Weights of a small GPT-style language model, trained from scratch on English Wikipedia: width 256, 2 heads of 128.
Each number is 128 + 24 x the weight over its row's rms, rounded and kept within 0 to 255. Layers, rows and columns count from 0. Numbers have three digits each. The size before them is the row's rms in percent of the matrix's.

# q: layer 3 attention query, 256x256, rms 0.108, rows 0-52, columns 0-127
# k: layer 3 attention key, 256x256, rms 0.103, rows 0-51, columns 0-127
q0 108:146102111146113097129138143137112151113137149151121083075114076146079122096132115096164131144101125141111119124091163117133125114081119126133124083125174085141129107108131152109112153148117148130115105141150111086149161123092107128190145120134105120129142157126105134160103158100137155137132142134114157169108141086162099151099099119149132109155110138126124141135125137120100129115096
k0 086:136095169172134123180119139142142122132153136144144110092172148133095125123103137162089111132087075117129097143126136104150143105176145124133140115116175152110118152136117153148182118115084124161127120135150113099100106096106135133190171143134103119110137137166161144116141135164105109113122123113116100121115143172100137153095140105104150134090095153133111112112104121120175098113165
q1 096:146162160074115184140122104090071130140123128122110143156111171155105120159154186181136153100129137146110127126135106120113114160150124131107143149159119132094129117110146108099127112103200116119110163114139131140077113133148148119071116127163132141122158097131124142097163118164117159106138100132148108165147133162123137160120133117147111146132131111126109113103182121156122088137131
k1 097:139145124123126161132122158124135128109133152102149081112129156127101063129143109078133141123125105134144193100094100164130127122180160116133176214141133111138168119121084142136118102119084082148111127172116075086121119148131109135116142178130127150131150114171127144080121159139121157079098114134090161091133153097111093155153132130119124097101129121132131117139160107129139099159127
q2 115:142148123176119171161144177187155143121119135138126116101142117090117104135138115110153158130097121120180136129128180117142158099123133131128117079146127098122133101116135143105138081137113125100144123133116136106108143084126130137143156128154129112153160126159114146152128114105137154104124147135127180128110201117128125124134083125146139160133089131155161131170108130094123102135153
k2 095:124112151139073106146114130143165161145095102106113123105141138160117127106063155134125128105125132127118114139116112102103128158137132157096093117140151151105137139168122165173096123112134132125127109131114126132124122089136157133140143119115166098090118094129144131136142089123106155152181140143140115135129127142094069077154122135099114130135100130109139181111147102094151167094111
q3 114:112128124113124124113153151131152131104107118145148178131134118112117112156129128118125127148107143145160131105177142123160110135180158114095104128145057149100109160131136084103138108135138095104190130108105187180103118125148112136144146113157158142161127146117132141141164110110139137142148126124140166091138135129104154122130109126107146127102142112130133127139075120100081125148149
k3 091:088141131117102158119139112144128120108129148060131112147081159175129114122157104122125149145166110111128149114110101134092112125122119148124120181095164100108129117106080119149086105143138127093156119159100101157095155174136167139127050103115183135101131137163143169130120158120172136142135190121118128135132143086148108161130136119130074130157133114109115108137149107129116148133156
q4 099:118182104134156111109120111145120127088165161170167106157170152145144113113127121110101135111150126136136140122154110145107162091126123138128127094117122135092161098159133125109150127156108136143124144151162119159122141133091147118126114144129096146132078132125104145139106175163118133102126138115136132104106120093078094120148140150116121126124164126138164142187139130143146173157107
k4 106:136166169128147138108127131137125108112160107115123124118075108138122119082110094155139134140105104128118121119104109114113155140114140165145123139116117125146085153102099128109128127111101114074139114122082146129130134117101144172121165089151164144160112123119126103113144107138116133136139116165077155116115099130133122130130117119126103124085133094118113120069069129082136087125132
q5 101:148124139105136150079124129131111148128109123089151160116115179117122118129128148105160117092126163127111123114125036167142094120181157114121173155111104132130136119086099108134136093102177107126146112155129135152107075134109097110148113089118161187127127086137159129113118145138173106149129116148142146102121159122119151145133128156097155080107139129127138102103132124120144148151151
k5 107:092108151119106095126090132187126128107126126162133091143118152111160111134162077131156173113148112107116182127117140160145109143119131138123127121136113150124166127149165142163123153164149104138129150106137136138095150171149127159125147171096128149158100127114150149107148115167105108080149109128150110085149157126148113143138127121137141157139159109143149138110141110157098099159154
q6 111:124135118114132140155133118120149156107168187128124080141133125154191086125148143109134129101118092154125101131133090112140139136068145107118151123098131122141132141094144093163100116122122112148143125112144130099137088090147119131124142127131102141106127135151126084147128159149121156097127118114085140155136103109156112117100122132140152152126133150131131112150167165116118087102105
k6 099:137102094144105128117113175115129132101133141138146091109116139117100132135116112099131144107088128098112115120102148090161147140114088148153090097163147119111138135147116139165148112152125157097140140136116145107118168134134096139155165147096075126133140122086136149171164130171113124086096118117168085117128157123150131116176129108139143097106078169123122178112130162138125099114157
q7 105:104128137165134134110104164114166067145107101135153137119177168109142157110123127108110116097099099123165141124108146136188121108159120133094124155143134188128132101120104126143122123175138097087142169147139163132092119168128112102141149124087159146148143141165121118144138117124134128118131139126126108098160109128126145121105135179147142180149129157114155172100147185123154128160125
k7 096:115133148145095102161168115139170096147131118124117156114126122124143136137089158130159125155121149131127111084150128130128109117074142141085120111143164116139140147079109121084091149115118121117097076098125149110125136107108141108141119133139153136154129127142129135152158168126148112158122126111131164183128106148098118131128100078143120157102106121123158091134131119132127153147111
q8 095:113117085094088150131132129122154129144116120083117121155142149165093167102081099120161152116141113176113091112153129123120132157104162125135153140150122105165062145073148126118104121127191154167140112182155098130111117135132180173156083133118124103160144183120099088137101105103111075122098114130112114143136113125152136136107110115129154145153101147156137149141092131159119118113119
k8 112:132119120124124102133140181165139163138144131112133153098180148135119134131132171151132094133139139113124097179146103103153149122097114105145123171107067126151132098121137124122134152139150122126129111135108119144158128125109121109115162175132076139138136144158140137135097119162131146114133113102127118105116081117074181130135144153122095101143086168090113140135091130157123128124102
q9 091:107125134109125104131110097131144099119170135106134148172122182118123138174112083124118167135111193139132129094148104123109089071131138154131145151121084153128134154117135097107121116120170131174125112200141095160082091178126092127114126148138143131124110110108104085135124106143147069134163133106130094115120107131146126144158152137098115099141123175098119128154145167113122150130123
k9 107:179148137101142112098141186124134122085154105101109154180115091115145157149083106149132131178084117130135134156126128122161152096163134138109116150119151144133135106091119122143097151106134153093134142099126108127122116148070131135136160106107110165118142157168126100119093089119168125097127088134155158108116126145106159115153103139137113115091126109141079131173083131112155125120153
q10 106:149114136108151144105133095136104128107106097154092140151160121107102155119135151133076131118102145133126083138134107107136105145159137092155125113113105099074086186121149177156136128154128150123145139109131104104133119130078141121120103108131198143130118104102118094106123117122148104115173093150160095095151157151108193128110153116151108109144128144096138132109132125156124131137121
k10 102:146134141175178089114160094127088117159084132164099107127150140132165139133118114125114135170134155090187135112135087129116153094118103130128098108110125120128126129134118110132096103141110107137162131116144142145131126108107108115089121094091166127130132116125087148151134157126138140122140142103151117125089162126091121153096138129094141155155137123150086112134159119115133168130095
q11 095:127160102124149124121124111114112150137157134116123133119110112141119135153146148176122084101174145106115178124112081097090132148119117110134129139120116130121149111151140148169146146170113181161114175092115103148137160125154134167128128139083110142162120164095134107119166154147146154133127127149129109104119142098154121112120144100085161106129156134149104128127138142106111108124140
k11 098:162142142143161124092092140166133116137090123141120122090106127132095142119123094087110131108081132139167125109107143151156156103109137118136155123103146116145118110100127145105126156105143072160165100113138171091137152124078107147097128085129153112113143122114135136162095171107082095089107085125119112165123171150111114087180111108123114124113123120088126097143155093144120134149101
q12 095:098142169163071153140136140131142117133139119119122163144138125077103113094122110124124162115146114118141106155133137126157162106149153125097125156179153144150136143145123087109124109106184129116118120148118160137102165132147168122151126136151108126106139097131089114118143090133112110138148133155130146119136101139149122148116102087173159095126134103093143122116088147131155134161085
k12 114:140062132181122143131157128132165151160124108122147140173139154111105098153125102184115152144114112129085158138153127089132100129151166112149071142103121138145067125101111149114160113153123127137129164106112084122135097108157159098156097112103115133115096135178107144125125168114117129091097105074158135127172135160117146145105122114101127117128104170138168140161082122109131135109121
q13 110:140130100106179163156146110156142100106130145125115151133132149132150136168167114143101071109128171155123104125155149114152144085124095091154107182133121130175175116137145129126117128140094177162113145087113099110138102160178136107093119100066104108115115127159159091169112172172153124138133129124122130134141124099119131167072134112140079136103145108122167128095110114153107137104087
k13 100:151112104113096119142100141107176107126163097160137164075180132135116078128127130113155128177115120124138127105159155084138101110096122149135128128158132151164134135088120095165117098148119162121134134173134164088145105117175161108143181108158143116104125140148155103102104142112144127124105133133118105110136133131138061140151142093123158138116135139115138122083138142169111153107111
q14 107:144163128123104147124162130115128143138123135082107134129063122118121137119163130108152145117113118157145105124168109081114120148151122116142124148060148116117181128127104125169137096128098139139141124105167138138158132146147157100104104113106120080164143098103131139149124115179105128133138088128123153146129179124108074091082121103155109150150134110117086070146155105129117103141133
k14 101:103148137117122140158110109123107143130103154131127112170169082163150125153128099170119107167122109105137182096135082162157137147154106141132166125082120102162166157111127130134115125148155130112105156135126169135162162149127170099096098101131156149096124128138118114104074078094146148116116083138115104103100119116136141133088107116133154157162126148125093145129103123135108094151130
q15 110:132144159142108149075126130115067121110093128154138082168119163107145120105137126150129075146117080140131128132149118146156124108102118116137092119125159112126165119108142118156179155147160087145105137069144133116170134140127109089075114147130134129149127153109128099118119119125121109145144151162145153136115148126135097099143111084135104144130170096141087111105115139090131136113145
k15 102:130143130146117158115110118156153131164167125118157086124126126138137119129118129089094157133139124102161166131127105102096155172111104108094138105148131138105140133103110125147148133096128129115116140122124156150135154146128137158169080122120128130093103111094132088136162096103109122082104090137074134107116116107158109109148096140164134147120110125102122116128161137122098110139088
q16 094:189104108123106123127156189154172144128180124125131127093120105108104117132143128117138117151112132116096168148113135119134161138133138179117142123109159136108166114146132083117120144145118106135178127085116146109130101161154123134107161167109130121122157158119166089129127102131079095124074135154144097178145128076125120104129109119105120179116129142147130110112128147140152145135133
k16 103:045138131112136119100130173165146083109106176126131149108140142145135153125090133097136108114114081130096155104156164139126134135098080100124138147154129125158133164137117127130086122185158135097131138141143172128127175141136102149101127127078138124094133113173134081170138138163138147127177104115103120114165180102147103129132131136143111167141128133150159132132130149112111088107106
q17 114:148135152105111169143105143117123115045130138135121133161127145138129130125104117142081187089143127140147089088168096164167127164146111139102130099058103148126158136115132109103130182095124112111147142119117104132126109171116117126080121153124125137140127105139123174119124097102142110136141128127146072133126116158153093110104158119159153127118114154134122152109124158156160181111136
k17 097:121152139158118133128171123155138142121171100139117137160116114125104163122113133143165139107144105162097124118133153130109153157121120108146149120112105111144126110101144093116153161085138139121135094098121111122157159144099126068133151138150093122146081076131104132120157139147071097095173137131102098109140091133120161127185130123144151153146128092125114083150125122123107117145151
q18 097:073116146161112164081090154161152166147104145112133175138111100113128133125129099129136099129129146121144124149161145120149100109131103147164169090138164140139108144145138140119128122107117127111128106105122149121096123145081125095124132078098132136141097114133147075174149131113154176126131139151132123118173128112131118207141133177159165113153142092097189154114137108105143132145138
k18 102:178129146192100141139127143131124114146169139174142163145156116117082121127181081101145107103150138149164114084112130148133205131095142122134120116128113090112095127121182126132162134127139155090129106113125131131132109117148146132092152123139160145150175170122107157140118111080123151142105100145158094136139098139163154107161165112127078119178157115124124140135138097131087136098102
q19 119:145134177134120122137136133152149130126139124145128117113134084116129144127078140113097185119145144113159076127116088152146112170147138135170123139104124126059114159119128113136129119099148165126125097073175114151174118128126150140136152124110175111087130094093111135117099146137093101122119095146122095116116131165099123127092130096121131103126118117083158111139122122179137166108127
k19 094:127152112153110108069137132158142165149105145135132137106113154159123106145095139139129074094112122107132126128171124088111085122131087142097109103135119120125138069124131120068113129147173162140097149129129138130139134154117141136079118145155100099084158105113114127120109163106149100087133116154096158131157121137098145114127204144147131102129131171108134124145106117108121135140123
q20 094:157147066138128112157144096162145106118140099137144156135152135146137098120120161170119148118126104133145122127120117086100145111121143129130160097130100099140140108107146146101144169161105136155119122091111139171150173125108131147164109104125085118143137127087127150109127108169097132082136133099127127056091078095124123085152163128115117171133156156144079129106096126116148097134152
k20 099:122100115121130105127139147173125109116121077116136181090149121142148105132137083170130123136134154124092151160162142138137150144089153132086109130147120110098157170090106113104112124110166139111129106104122105114085129147072145115074149109111171104137127153117122106138116144163130126114134139121074074150108146136118133078120145139113145097120089098181072169147173110141119106139115
q21 109:137122083131083126123135122150151112157186126157144159109085135124078120144093122110143116134111133136122160200083123070087115127101120144141122142146136140115099117096187113125110140121114145127115134168122112079162137125136121144135161115123153117128113129153123075106088169125134119132112113125106156149096133075112143120112116121057125085102073129131123086167123136122075140132161
k21 092:157156151108190101121116091137128094134134145114129146146135130135178180134134128121103126111084171142154106128101090134134160139131150144071138153113133167105084145161139126146101153121067139096102128082091153110144119143152176109111107150069095108145116147161148108117153082117154085115154105095084115091104131158132085142118159159134156124137116124148133143141168112156162109085170
q22 100:121106155093084118088095150150115127081134177145121148134168144128133125141157127146123104121064158148126115128133092162160149163114136131113123152147130107171148153138083133137128116116145147098137100106124119106098125143124114150131142159095123170147156137096160134154091190122148107133141142129117122163143117155142143130133131149121132074087117116087145102127177107149101138143149
k22 102:112136120088156115095123147132155127100129139093122140143171148147149161164123152121167109129164134146149142120146136170125105127117210084134153143111111099133136112128180149139095150098125132165101147161086148118126117133156159108141152152142159155144095133138168106131145153118144120081125150107164154101164138139118144148143088162109093126151139147146107131114123141110122119112139
q23 099:131104174148124153115124141150094150113119096107101111112122124143106147117149136123120140097123114104114101119097144176134084154151139144112084134129132161121097184129157106138089142125108146129165128106130064108124145149103142116132185122147150107122115121099128096122114119111163146097138123120132127113130119170058117111127141126110142131109114120106114151131134101127139150137114
k23 100:198110155103121167134124158142161080146127116131125123099107111087126154144122119104100166136140150111157114170110134134138118136114172149158068071103111131079116119165147160078124138139117151152141141129153139077124090105149104158083116161133124119148114116129089127140118090122139085119105130117181133125129112126098130125129104137156190080149180117154101150062052136143157152114148
q24 098:112126198138096141096151116135101117134156076144130110120123123160095162145123110123124124130133070134118150120130129155146115087153114131113141126133110159128104100107120086130199145139154115136139115095165172149150151110130129140127084060127112103158127142103112121107128144153153098114140134086131127167106147163168134104118132114120106117138171133119088145120129147134165153153160
k24 097:098137131116137129155132110153096137130116140168119106119152135113127107102126136142137107101107142087123114116087118120093110167168140109148119113091098093117137139129144081106167117131124073119121103091182125111134111120191107130124177139154140109118156154131167149094124098158146100085140105139105133128091113112123125159171113152117107198138140119144106091132139098083124104128123
q25 100:086123137129134102126169090050124147120144112167064115136151112105137111157124113122158082206127111114150156125122120084133153112098107136087105169107120139104119100094151155098096111176096132125112124100146137179128153088125114116106092077114145118122098149143157152144132129105130162147102156109149143112100136072130136146145132081159126130147135122177143116113114160142116089110096
k25 097:119171109132108127167143133118112133072118097132110095125091133137143129108128152127121075128124152126153106132158081143148144167116087152130153124136121105129103079113113157132110140156112116122100169110106102154138159115126138094142114127128152154144168132116114135085103126129136124104144138094122161156137118122170134167076161099142103142123133092116129146111105100157123092125161
q26 100:152119117119125129098119117098115100142124128126147131152136139100100115122176099144162113135069124081079134138141123123146113080141096163163090130140135160099126135137127140140127100134184080155153134108093102194082103143149147138139114117142103107099147139125094142118156103093115151125119178125125176076130149132133161134118129115132138144115129108090155154147117165152090155116122
k26 100:112181169140121142123123116106137133136152133142107113098125119162140151117098092138153201133168131158107157119114085074124105146131120102138105117157135162113156142100129107127164103144118108146129112142098126131108112059115098124115105152128166108144130174163095132147101140120121170132068108097110096171129125096158101131148102120145140157111122145115144104089115132109139129133119
q27 090:133143164105136110143109102139132146191146132114104147155136145147153115155114123132091114127123160164111159193104156120162142096104143089146153128124105165133118106086130089135113088129156134139121087156133140108142180109144124151125121101119150204112112103148117123166138166127125191146100104103133170133171104100100144140157149129110154128158146115133122128135160103137139131085129
k27 097:108102111141144122094149119131112116161162083183133104137164124130091112155125097160088170103102098081100193144169140160107151121133122124159098162123130122142127137127109118141127097126150144121109137133134140160130104111135134146146103172118177122120114135123156141118122104105131123151178172137112131141110153112136132140159119126165132133134152117112100117124140153108143119128179
q28 092:113131127139102108107098119065124127161127146137120146112162108158103093099091112143118137132130108059108135131143135165105114111093148112130074091152119104123101143102123108118135130160113156110117103148165165115187130118105119126172144127099123118132117136140132153118129125112144103136087117117117132124073127115155130111141121149132109164133096100138178133125153069092135112126137
k28 093:111115141154160130150112088114110135127126102181124139112115124152120132126078149145091167082117124123139154143162130141116140111110082163091164103147112156098174122128150141115104098070156126114125162117119125133105164128138122128100128151139143078128119141119132121124122111173189112167111133149106099132117133115126117121148146118145108123131144148147157113145167122130093138146177
q29 094:129101159122118123158110120210147114153149133100128137137147140131160111131083186104167121138133100091111131104159203117102154084126148127154156121154106147117153126116146121115110097097085114139102083114123170137148123157121141128123145146143088129100090120096108126156113094108166106141149073092128096069145120106108156101105102161095137096124130138103087139130145089118155108157159
k29 097:114106112159125121132094158173110122118120097174137133120089145127124157168146097142114131104125195131154107093104111127136144112131109079139102113115148126175131149168093142153131136162118127169117097146147115179092130151107180100138158130112138124163125123105125141096143149162147132155129146142148120143121097115137079131177173130112142119137135132161105163118086094148107094146154
q30 099:129073163130142113104131111126100124116104133127160159115100085139130133140129133155156155109109122088064153107119126108132120169096116128154108084134126088194096137119140053154098148160116110114077134093123113121123143096165126121111143115106108135153148082119129147141147182141154085169088114112138101097114122103112120133151121140156142109143159119153134116170101085132128098124144
k30 090:111121123134163105136139121142095118127163124109126117114140090154096144164089122147100113146145159140088154076132162136123141115125135111119157134158087093140143142099140095155143104164116109095143119120145138112158157109124129145160121101152129134121069093112109097086134153131114117118082127105100150106139143131108126136182159161117152103099179147144107123130087167107137108117149
q31 101:110147122141140147121150118159168113106163144098157154153119174135121127154169092151127132133101101143135094068133129110136107150090102146129148145127127143147118113136127111111166144117129149164128107170125133064121112140103113128132081115123176145102093106120135130157082165139105176138135119089146141126165154097134084161080104151140117098105154140145167124130124122150093162122123
k31 101:139117133104156120151095111155138182075123161121125094142101130124165113156104121115149129161082136120110136113114137117165142139122150121145128141122095112150119118116136128120130082136115119137106133132116121154116144091148128145128150094121119146097145123124124091104105115155160095098133138121136164109075152079170099131166094169102127127145077108121165065090117168096159110142156
q32 098:164149144152097125082126159111133172104116136126139147127113165144066145126128132112110118113064157148125102106105123129117119154159112140137094123119122123112163163124133114117120161140106140141101152127130132139143126136093140126149163141122115082099174129085103153138130123142121059141152152107095122113107168126130159139115139119117055144117161111083126126119153113131138149115153
k32 102:124123081119118176174110120141120177109162174120118123114126100163127169140143148089119147128148143170147118178145178158140104150142139123115125112119123175141105104151194132164115125130124080140137141176160109168119129150178087156152147107133112130185123149077152119149102114141133151143116114122128140105101109106174121116118153131142102142150144124144106150142126117133093187102129
q33 098:113156096133148123098104186117128168121094147134156107132142133136136150123164144101104124112131091152100142172144159085080155104085146120108138136111099097109101157118099087163096164115084116080127084148130127116141137081129103145119073155109167130097132130106146164155127119114144116155119165114087145165115129121121120162135127114116146132095175145136136152143143142126124124139130
k33 105:134124113115150157130164108115091083099150118097087131145129105106106150118095102107092140114131142117109153106106157085122106162180110156147143158132117154110130123132117112132128106110099120077160162125170124103148178125110172154098138125125133128132096103141122071132094106131169128112124126106137150126114132115126094085151139107147148168140113132136133130115146160156128107130142
q34 098:086120136138097160107116125149159135153122135151106168091130167141140106137174122180113085142142110130111111103097100164110155121109160154154140102129087114150118110113100131100126113121159159128139115119086106108084167156120138120142126118137109081151113165124125105126178056106186154110136153147154140129125157171112135119147140107120107143139125121139128175142117156136143120068115
k34 101:138100136136128115165123159103118156143111116071136131162117111149135157150133118146097173165127144146141119112129132128110125123149100102163108124109130115114182150130145174130125109067098120144129118173154108101144120107114150138102107117122104161082166098136120123097118162146122114134138153094124114141116061104128127102131116148147139104156111086097168071109135095066138148156142
q35 088:166137103149151140116158142124138170185137131109156139145118114136112101125161153114161074159140162104113162152144132148140155128159079108137087130118071144118089130099130133130148128133107104110160086106158139105094148134126101152151145121120089117121154178133109114130123127095140099146142094106141169156122183147086119111102138119124112090126117150114122140157145129160122161099145
k35 090:118123128105120129132119089125138144156123135087110143112130139142121174136143108107102154099152083139148152125157162103138157125133090135075111173117115128126192129117120120137148092140124117107116173111136120159140166150134121161116146178136113117093108108134143140150155128138159099111149129125123129118123148125106130122118139127142173172147158167121104087091137179129084172119174
q36 100:146097114085123134101126159134094115152135115135122153165106147085130092167090126109179112072123142112128159095115145109100140175124138096143104171145148161121163129100080154161108136100143088120110132121163175128153097089111136115124146130156179134150119144136137125118138149106114111155162117115100125155072142104142099150130096123162159102120141119095154078142163092152093170110113
k36 098:180125150115160144147131114142144139170123149092109115065173100140140154113068147167138111142123114136095148107119178119151145106152160189105131099147099158113109149147147082109134072136144077101108115087110165156152100111124153151120111127159128128113136138122103149125102104153101155107116135124111149107116164137121094104110105099140130120108135135121168125098147134126144093136154
q37 109:130109137137114135181128124159171147120166171136126095137184150178157133130142126127124123144162102128112176162122162112132179131091101119151073153168157131188142077077100115134113106185134147065135128101092108117113143126160154094116133126110117139143104125139125110157146099083112141118123119143125164130127161104130153176158113133124138139114157107124107162096118135122134091145122
k37 096:132174144104112148173151159119140104127099118165166141095106154108153100183106171129125104123109164097167118160137137116093113125109151138112140196095119126089082134116092148126160110121080114127125131147115136091136123151102115144177164127122108128103116142152064156113162142139140133129105107124176168154176118147138064090152134112097147088109188107113089177132135146134128165113123
q38 108:127126125134116147104131134120131138157168091140123172134117139150094151162094124136136129117166133145153124114123117182112119152113156139151163072138138108107103113155170134134115113149138144148126153174149128136124159121131165138165107115152194123157133165117102138094168125101101116137131131142114124119122093134138156156097186138093110065105129142145154123169144101150132163167145
k38 094:152138105145130125159115122157117093104152095125134149120075121122140089135135104124076162118119126135161139110130149165097126128087094137122149128114151106125139099148101136080100135110128148132160099149132124162099146139132181180122082129109112115123139131097104134120122136159120135155158138170135165147074073130165150087090150121152131135124081103135132136118081107164135134103138
q39 100:104100135131119149101137169155111098184128136126093169151134106154146146148153107152121132116122141118140171121125118131135123160146172116095082119184096154149132126117157106137109111121181134143133153171099102121098159155165139148129115166137165067122153146147115114063151101127167131136153118129129120149128118160110148132116129132101139103096172098171143117108095130132116175131140
k39 105:123091131133142121119169152098098110156122114151126114110140113146107095128135105143116133110146164135121157132143130127135175092136106105122146122137124147135104131142133136119104125132162121159106136102084098132100080145118126120137105151122116115110123110109140069164143125146133148067122166111099098162111122111080136129108115139145155094141126093155138160106145109133126133132137
q40 099:137142105151120184115093103145171153136139139143105168098113138104088150125129147154117116125122129118106099100128108134123084146127140097123165145126144157117105128121128122103115144124140145168114109149141102137133107113119138116131141160139172149117122140119112121128141120160132104116141107134121129085113159183088155153135106136157117158093101096111109095153167149140136145188108
k40 107:164123134173155100107105132095165160121112083115139121118168123168103094115129125172099154100176171140136159116157115133138152110114121109084119099166120100141144174095141156156134087151135142123119112113134113156142140143106139111150089138144169138146137126083121125104158084131123119149141143146123112127122091161129143101124142101139106121135085071152133143151161104111147132123130
q41 102:127185146142161150123133179126116114118110091086077108120076113155147145117100143137173126101124122137129112157134137126156130130182153118125158091188140119129126145130152128182127089130140093115173138153129116111140131098085102128150103119110187122121077133137138130123145150139141162130124102127137115154103164127124153166144148118131100124155160099114161135107115191104127171146098
k41 104:121149151126087144139123102170147131121109125118131110138113142096177109163128117044121082140106114139139116146144105112137117168114097127149125109134126133125108117153113099148104164108122100109145102162112152113144148134178140134107095162152145145086113143119168130113102094049149137129129094080110094095142145102119099136115128163167099084106134145128104102080135137150078135124099
q42 099:133129146133137115146115163161157133120141127123121142150112124075131129137178132123150137147108121139099093126141109089136084113088151140131144114115108150136100106135130150178142126115149149171140114095106130141109103118134101111117135143098126147100164138129129105170113137124121161134109115087148150114107140123170124115116134168132174130116065169133177155114078203132093162097092
k42 095:117123142100132125123156138109101106116100173087116098132133158152100113119136112140141142072143144127146135123147145093179141122124079085120161162113164145137143121143162108140117108128084149124073155130134150113096122106076135143179124142121114158081077189134107132132138142082141130106170088136105162146145115146150152132162147117149101167135096129162101091109166135136178099136091
q43 106:153166118073141115108135119131161093133105131109144123146153166126112118111134113171147146114140175145079166166092156140119094152113127148115096134141113128130132105119133146123114106107101097151107176109132107115127166131163126123180144161095129131096158123165172130077133106083155139106184142120115128139124158153151125120153087147094139170138155141136093158125163121156155143124141
k43 097:091138147116136181154089106109100136128144066141154171149118148131134166136135131160119111148167148090183127176159155125092179135144149133093089093098084120076127151143124113131140110115123118111138129148116136135113176160114130086069097161118118106094133114128165163099139120111132155119118151124105127089113141117087160104178113123109120131128152147071129108141129129111139146132087
q44 094:166109126105084088150147137167108133160157151129105082154155148136107151120100150132142156108085128166120105158117107144150109121110083129184074125092170139133117095120146142146108158099147138073129122162097126112114153111131156096121114148152153121150115143156132116152131106114062118085112135167122180134160170122124146137123156156120171132123174143180111115116142136103141103095121
k44 098:115124117138140109113138128147102162097145155147140059134131118162116078136099130113133162077117143128102081106155126133081111143140114118166098082123102156145123111126124106140081114129133129114127144144144091147096107152140128135134138121133099093101149100094128147129114073125131117145151151117162141066146144100153101137125134131112121081133148136113132152080174131145120125120115
q45 093:126118129142138125131107141147147121109131101163114141137117110103130095131112124157113147133173122091117123095125112131092149144062130130115095083088115099137148122187148146089132140129134162145129113136151142106186155116121130126103118202113140127121089159134114113111150144160094100151100148120157122104099093163143110136141089146123166143121119133087134167142108133083135150128115
k45 103:145174131123169132144141096119179131134160140144101139123123137125160135127162165160109120139134071103156127131143128121119117090136130102139154104119125112073100115127150126164151131130102118129108120078085099156135096138108124166103132109119117112118115139123128112100114125117124117077152133112146140085137095137093116085157129118150184110154123109133132140147137151161164142115106
q46 087:144128136131096148133149106126115129093109135138091142094147154097090177152115175162108155108133152127150070121122143181101104130135126120154118127125141101107164123127124144140150085096086143163101117163133099138068137137121116103123101183117183119105150168141153156111148118135149083128140100148138139148129113121130100126152175143117129121126179159149139136121123137128121101119153
k46 093:118129116077119120121100127137104177086215104101103109132106129130136126079130097120141147118098150136136130149106160168134124134147100140143123139142098127143099132137147107103108162131140145099157172128135086138163129084151129130123141166191050121123125090120116138082130105120137123107147119174158116095108094121173147120168118142109147093092090121117166120126133133109136122120114
q47 093:100133141126146140087123125145150103143144094101140107142121126159128118156122092139181112149117128158147110166128153140136125166147125088099129124158112096096137139135159133124114175108100136104127083153152124128093103156129130114133110161132086103112136148105119131109116135145174157132134105154160142149079123098096123160169119130127180105067109119113117133106124086114107144107135
k47 102:143143123098140163156128106141139098102101152123155099106113156138173165133132086131140121141127104097088117136118125129163138127155082122163157135128124104144184129106130157138112100139130109105160106145138165123152164145105114149123171128159143101114121127115126147128126110174133166097062157108120150128145112133093101122089108082115114119155123107127111120159113139096167130153132
q48 101:113100083156142111121165154148113139175152124153140142127144150131135147128105170119106139135127109102121109126117189092124151175119112151101171153130095143139186130131123105120152151156107112141100139108109128138116131083125118128173168106114129106145108107131088120154127111088146162179106102095144092119114132118174122142144139140124107108088121136119123147099156124112074098129084
k48 106:134086113146109144152110124135129123144172133143174142110105124158135139134057158115156139141142118120140118143141160128134122095114116088134122118098148128153117116130137118119137125142117137100117116079144132103188147139094169090094092136130163095092122132132116128127134154152046120122140120129122126097129081108078132083128145120100156136152107124113126130125147175146150155109093
q49 096:189110103121095140121120134126113160094129146103138112138131113119169135090165085164155110102132150109138095067123130097085125132137167106134154150153112108126136151153134134135101141166163138169162150136107132103158107136091118125131114134186139144100169098164075113118131188132125107154159178146084161137103116135141139109157162085092101119138123107110148166115139120153135167152119
k49 096:126112168147127142132107112137097147111136113169154180124174120175087103129088133152124125136104123119141103103105125126180121111144131108126162142105129118129083139152118136151127123129150133077186136128068154172137121107144103138116127119117126104163139100125100079106086109087122131123122111127155174127120137085138095098147111167148123133116133103131137104111163123166139117073123
q50 091:128131099107152146108116120110155109121163132104119146154136128180110117173080142131161170146121138108110173117133122124161127141131129144208140120134139129144150144094139081148112139132135118146072153128097107170161109129172163123123124157139168116147137147127119133111151103121122106095124117138128138143136132087128104110153130138134144112131104145149116115118121120131074102136116
k50 094:141116138153140121140137145127100132110088118090132159128144099083126165162153111134131125125112141154141093138144093134091121143099164078132116120108140133126114101082122140150091100095114122151101150121124109166104147111141099137127133093132150102131109135149098085121137153102063161135145132147108110146158142137090095164149119099131129119139167119166142160153115091172122148131098
q51 094:090113125143133133140101121139111127081132108146152103138152161080140139108174114153097119148171108093088104164100136160059132145158151122137111161142102155131092163111157110149116123133151085086126129073088089138107156149138133155146169112118118159108106146081151128134157137124168092158103148146107134161110105149121153152119109115129129098126134121115115134114166154192155135110120
k51 098:124140119104101120091112096130088102117118102109091129136163132084159122098125123138159105145117157105103145094139134135138145110115128133106093093124119107102125140098121121119135187141137162080158116151138101135114143185109134119107124119086104140165152163099085109108166125160147159119134150131140122082102131137136082090154137121097168114142128155148097140155137126097144125139152
q52 100:165098119172130140199141140146128132180163124146137114148130107117140089144135172121131134094101094118187147116157158160145142138133155125148138141143129148096141125148155121119124112119119129139125118141136163148141135065119164159178146113149108120163109086114161131176104124140146135114094140122126121123116098124108132133174140139127112152112149121062127128148123121130119135082154